{"norm_place": "pre", "positions": "learned", "attn_scale": 0.0884, "parallel_block": false, "init": "normal", "init_std_up": 0.0201, "beta1": 0.9, "seq_len": 1024, "steps": 3154}
Each number is 128 + 24 x the weight over the matrix's rms, rounded and kept within 0 to 255. Layers, rows and columns count from 0. Numbers have three digits each.

# layer 7 MLP up, 1024x256, rms 0.0816, rows 417-438, columns 128-255
167128167117129111111120154125132200171109124123153127133121154141117150135143107164130130143138138141113150141147109136164138178099109132138118115119104083157120125109125118138168113094121089119150134147132109082164107091121111163124151119139151130067118117159151122128160127144134125102057140133120122103184133104131098126096095140155170168104141147129099135132125104143134138157154
124132153139103122115121088143094133068105137127114125131116133160125155174108142147154162090141138101129154127087165116110151150150139132162134167135122114128101101115110164115168149151161145149101141109128108135089143084123146150119101134148138144149187138056125119122114182145122152085074188150137132130139093130120132116114108146159139122134105121095142171144143120146149128127169
154144101113129136127152142118147164137101162124130101131134146162183156092103121100152141152147143127111142119139154117122126139132116121102150144098091108101153082116135135122113149104118187125210127179153146134143112119138121111125103127121162141086139109129131101095107106116165136127075119144088112141119125115139143127060174132103132149141102134109132156117147073138171155112188
153200158128124133146135129130156108140146156120142157147147136129118112119151143167078125147104144153132168119169152121120106133124114120152170131103086152107158142096142138091134100074118159118132123128143121125160134141120108099134181108147070110102129127103119113115130123168134140157114144107119109097081132150088102165110167119118157134124130143128158181145118125133120116113128
168153122137121107136168110152142140112162096141110105151148081116108170135140086124175103116132133124117136160151161123118088113089130053146134104117145116111145112140126074096163114099167129173089122132135173127122100120130094161117111163150136095109136158084108137137094137103114108116083124128126133190115156105123122127118107129118185138134130154105141132194122114153131131177113
112132104163138130143167125154117143134124095121115148133142181121163089128114125125120170122116120120125110130123134138085132096119111133130152080168130126125153117149131125150150128125145124111148121123106121136144138146138169136163094140134101122142114118142147123146133117126121144148151143128143098127104085121158105147129129117154118089130129108067138131109098121122100121133114
151146142125128136092121134152154119142129136100144142105128145117122112166158117120162118178146099112118113145140131140104132116183130129100109116143151115124133147120130162138166129101124112168127148144100125114156147123170162150118134144151152153168160148158101093159125133141132108140092162130141078076117138140128132128071106123139153121136141105102106122068171143120085171125148
098148169155160133146155137124166109100098157102130099113133145128129142132165114109157144105157144117158129114150110125165120115142151128093133123067148099113138145108125126101147161136129116098136128103176111110151155176122144106145086107166136129168113098158114151122143123117089133139139123101145111138118166135141168087140104119095136143159112120132123122109080125116119123144137
144143093115149093141112130130170134155113120140139136166099143118153169178146141107099109125127153147147161122120131108168093149137105114105178162153128194136110145161174163125119131147158144132089133144111105093119155139131168145122122121146127069132118107125118126124105131099165126140079113086171144138151134107123146148117147085141064115088128114091168091127133137108186100062136
144154121149153170156133169130125169167118145128119136105094141115118114125156171109121101169115139093150109150158188111117091099105108108114121119107130122136111143090154174129094089123150133147108115145134101128111098128124115125151128119142188106178169105132129138102126170122137090151155129169145102131125137114094167117096111120122138121153158117104116120120125109116110126128111
181127175164119172174084150141100094118110127125135115128139136148186126126136123155127134122134116111131072141140102119163106116115122137129149118110110082107078178119125136201086119144129086149130122122146137143133135151125133162102172137158101158097125099140078131102127118136118126145120144110115132152153111159160113118143097131115134171137084141095117138137161152146195160115112
119169124131138138105113143105137116153160079118134153173141139117146120138112117162100123140164117125133160119126146099130100130129177067141167102152104067163082106141130116150099114158109118123081120120171125112162124105132095159094120097113133133108147092121131105118148129159122136130137167100103141083179135145131124144149093116092156100082106109138144141140130110142151099123121
122148122158125111132110114104156131173082118123132152149091064112125108161133144125130137124101128105146161185116155028126116137137140134144090166120138119132124133124177114107089137129106168178148152117123168078150187087122151137164132132119147104136136108135131150117123196152149106131111193160151132115115150140094179154132137165142159110103161122121181167104129139105182129072150
099170092140104133149068091102127146111134163174104135119134155108146093125130116177107101149137098178089160141132164145136123126095136109114099161120117093152133164111110151100099098139148118121130127094126084110118152085141149144145119113171138125149165107204150105149116099131113116106137143104183104124126086092120125149142146037106186134186133146136071155122148121119150176114136
142117151100133106132145103115130121127165140136151103107118135154104127141115148124117121142124114112132121155150148130105157106112073142153188124082143124132090123140172093155121181102151135136160104155133136137138156147113094185089099123165138099123137121124153089139126125134095115103169134117111161142084113102096179133100133141166110093130149103124116122132136159153135124111082
121144111131123148142157149149118143136164096125115100146126135111099132129140109126148121136113117093129137116123133112102132113132170152155149089139117157160150086140114076163095180160169100171150096157109129108106165106144160142130149134127123136135180153139136101138140108130132128130088128112191104153133099097131147111105117162159114133158139089153109148139118095138156119126082
149138188175138134138113122105128147089149124127094109132095115121096159119099106153122117123128151118108133150149065129158135164113069140119125101120128087121107143118122093131104166137098119118138142092127147103088132147127111134145176143102150152119123110168100150138093148143045104153091106130122139142160156137141170126118158149093137133145129152156172099120119120157132164146122
121130123157183142188167134081097128108144120126101146122122126106121131127128175119098069122129102111119134113140072104118131083090118105107133152157122128100137127144161105086110151141134128148083138107097126110114128137142129154092118104136124140103132171130082103096134172133142133169135075135096127113116136106151132157131111121125115126137127125121113127190141154139129176112157
116155109143134108140146100106107127150121126101107114106133131162142091121148119139141086085115091092109124144133123155124131132111149150115132114158105093113118137131122138128125126128156149117130135148131109107127109152130144107107150096147095135180125155133095137138153120156132116159162131122162126067132120119097170131130147096153146111124109123145134101114112124141118105149109
115123111150122138135102127134118113098113107115135126140137121119120140148106139119135084143107127118177141114093138142120110166100108133117123146170102130135123149175106125123137122108110085135153148103134123112099140085153130092132127141109135077097173136141140104150109131113129104130100106143147145110131141102125114091131125119156151148134157114110126111157085076136155170094119
156145150146158119122129163119124169119137119107119134133112128147123124119125100132149122123145089167119078126115183111160065145095099129139091128101086172128124115145112072137125119124158142129097154156151099097144126137153087124188132143137110115153107161085135136129136148157090096123141139096140145146150140148144118093153115132094192114140097154172118125113143174120083112152119
156132126126130129132157107136149119137151125147151111119097135125153103103100108144124078137107129123126075085134107118136151130133129110136104131145112117103097129131126116147113097115080119119140113096130112155160133148167128164106128107137149153151142170134161126102106120143139112150160074091119109113161167160112138125122176122101112132140116122165136174162112122101128143095119